python train.py --num_hidden_layers=12 --num_attention_heads=6 --hidden_act="tanh_gelu" --norm="layernorm" --bias="all" --init_std_qkv=0.0234 --learning_rate=0.00249 --lr_head=0.00564 --max_grad_norm=1.0 --warmup_steps=435 --schedule="wsd" --decay_fraction=0.602 --max_seq_len=512 --doc_mask=true
Each number is 128 + 32 x the weight over the matrix's rms, rounded and kept within 0 to 255. Layers, rows and columns count from 0. Numbers have three digits each.

# layer 7 MLP down (transposed), 768x192, rms 0.0832, rows 216-230, columns 0-95
095112119076133118128133160140055137116093057126091103111158136196110142169129122108066134129157169035087136085149148170104132206123153092100156094146128095134099176116091166120116148176148088140148145176139079093132090182081138132092176150110144148114169126107137081156108142093122118157
132146083154121181151105112211124113166148124113156128190100127085127127183148123134104118145110106094133091099112129112104094143169144134103150047121132131105097139157113084123154139080150118175156152093105120132108171100147131111113128164133105120147175162155074071157108099144191182155
138145097161112107104104122132132157115140085156122140105088128095125113127174105104153152116109133149158089147143094119160144142116122115133120137143132096135139114094109125137171138153137141097119174122137141156131090155125128126137143164081150081084141105122120140126153133091122124085
108095078112174108175139070185114072116125153152116088104148159013135129219196066098077160123099169165128110166072174156076114159144110073081135147166198113172116135152172158148066124094149135142153157159120140120162142168119086079137098148123113090133133087151161087233086136066159140165
124124091188094080083115208150066105115159068161183129128176116117159175155145151183087144126103164095183166091117163154113107085151124127103119089048089210080083144121157110185131110141081195127191122125184124108131135107098101112114122130111128112127145130110125092122119184116108051163
080139062164130135108123162194140086076147169184087103117122113111131120145192175099121120158148146136149115118111094106142127117123124143083102145141145158136138115118148180110184101131158142080158194204170125112044126156069091111149104099093111132199114142142138086148140123170116098152
068115112141136133103130072144129138207111174115118150133104087152147085147194139127130126141085111124099098143100134161137117153163141098176101131109083169129128126124150126152189126065080101131099142063143123122143136089073085143135141124112128156143092139155128116144101117089124126158
111094126175134137118178090108115149126143092126157141111115092163111111138151122151155175138133104159112102159125146137142133147115128176033106117109132140106170121125131104049120131089127114104144129122158107141119138123105092098145192103162102129167157132172137114119137183160145141100
156144155171133166099159155117130169122125087103204102097156119044149080108129101077130118134128141126155155121174184145120118132101154119151068155119129150121076100125109141108119162126065131105113159123166077157044061159105100161113094092173106130111120172136075086124150098109135114142
112155123118148133145136021120128083153128061117136149156156169074146081118183096099128166137120105118161073167071097148165141108135101121075135149144171143093137119085122147100160127068122120157133156135157095110099139157121137165163137194134119148099108097156130081156134142171129108104
127152082167192150150165140086154188146121093146135117103083172101138119079098132163141105141173059107172107102168120116121172105110119132090117054123112089109139145182093113122130126094083176110143120187143122151084089120174145165168135152088145235071140094151194103144123142160166118092
130102175127141122070144137135119131165095149120185156139124074135164120101098118106165125133124134097065105119166135134122127121096059149126140155115126115098111133122102091122162144143110157118137110115190132146116101164065106170164140137069151188122111121086116128184112111169102146118
113132133142138140135145100107145145116124144105134138149124124142119122120108103142125139096134139126163122106124163119126108153117096134135102079130135132128122146128131094116133145124136135130124165122123137116145162159115157130126084136140152129113129080112146140119124112125130139117
122157149129117079138117109139115079137140172147089115122139109101154100110168109189097082135144084150162166080160110133126077162107166085159041129065120168194102106124144164139110156113134136136128149105158160176046099125176137095168169122087148170182132101110062132163143085121189130131
135116125165151099122135143146132134089091147140113154084113121075115089144111133142118122125168135129146115109119144172099104145104165146119144080120082159121127161122162092183146144096102103121146120106158169133142146119135123131102149133144151142121124150132113147132131104139137097160
# layer 7 MLP up, 768x192, rms 0.0888, rows 217-230, columns 0-95
080108146114167102144153202121095129115097142162100119157129117122124124139101168136132104158115124127079209075135150151131142135135090087138166120118159148130098119118106125140132136113080147111127103123088133108103135077130140113072143083117127118128139154159115157170167114109148128108
135110187121110118182074158139105106139164145149134100161171148119133145109110131112140132138191118162105129111111151117124152163102142101143139149145189164119131115118127086161138127114108092160100105129121115126088146130133130129152180121132135161150130084136130097121161090160123118139
176127169124153169138194194113088180176093108128116195070095177117132131139177212150154086084100091157115170193200131101078109110133150139055097148069203103075165120112179136144134111065128108168098068113175086157107119149084159115137075066143091108171104079106125129153135091176140162165
120100223110178159149088122131151098162166145165178046066070133114128192115140134150036064142145006192127115215097154213095152149038122131126180139107136121141075119121180161151101092130175083079189134101105119140117140162150160119167170147170159151144188138138115205130119082148099097112
149185218121204123163113169137106140137140111108164095067109138156141070127131129079176153034158089119140100200113175157125084129135098124139099069169154131093105121104067120171096104087102145134164095174128157139117122152131117138164115141108144107129127138081163175142131152045168128123
128142110093105131138126148128061131045149064169135050148125134066117148139135151142067145116184140125127157109187142132112099131161086065127169132129190153098143133118164148157107137167063122176163109120089113142137109096149150161094114140180089112158137115117137083108152140114141166158
120121152101092129150102154132135111090149125180137104114132163126163123172123137159116117087181130109124127109151195100109139110080116093144099141127115156137109100106139143119118147127106131125124115116138151140100125127121169166113135110134112135112111152114190107143111124145108115150
154111169168132153091162125081119156102128170147116170138106127097117138102120139098126100105097078117079097114114084166134119107071167138127136208086158139094115148059100092145153133123128142147092119126138146152160130135087165143114123175122128113143100153123140110144150099083119187165
049154109125120118179100122200082143119089102136125091116138174093153058133073135141136082129145171139123156152105165157169160213140172115079099083094167184075161121141081128132082146142106120093120142133179096136136092048166149121137136121138079099171168134090113169131128123078146140179
169174132042126179156078122152116172094110144107128090157107110125070103077158132118143141118126055130151137123172130094105074113139166126186082139172175142141115145059153111189124115134146085159227153127053117166128153147199156147117091147199090093089092127045105087114168123067139148091
125132079073153164196076114117020138093104110121151140125109156140067148135113157109140136176173125142141152101124152158098091080148178102128118133133132103106149149141152108175091128152139130141091115111082133098168123128151123123089113167217141084159110133040149097130206122105135146158
121107151128145153146145139100159188112180064137134072098124166111101094152091134144139112132122076117085107138164167100153153187136107142121121177086139133093145208070128139133091129058147085123175165132096129094083172137115155133100106157184115124146113107152158074148124102106154158122
125222127111176145134144196124079155150148146150154099122148102128144105104137165108138092097121165120148139106126108118100132103101150125142045105083140214120146094107097112157029111149060157099172090069129153113095099155059156088080043096150070114116163128159103129107124168108126105167
088143140106169140119146144160137186112158127185150060087095160111110083182127178220070137148164043188117110149160123178101154207117185082088148158104139196132122154124186111165109131138070060126196144065145131150115154105157177078097061176110114148110159098134210166138180110176101173170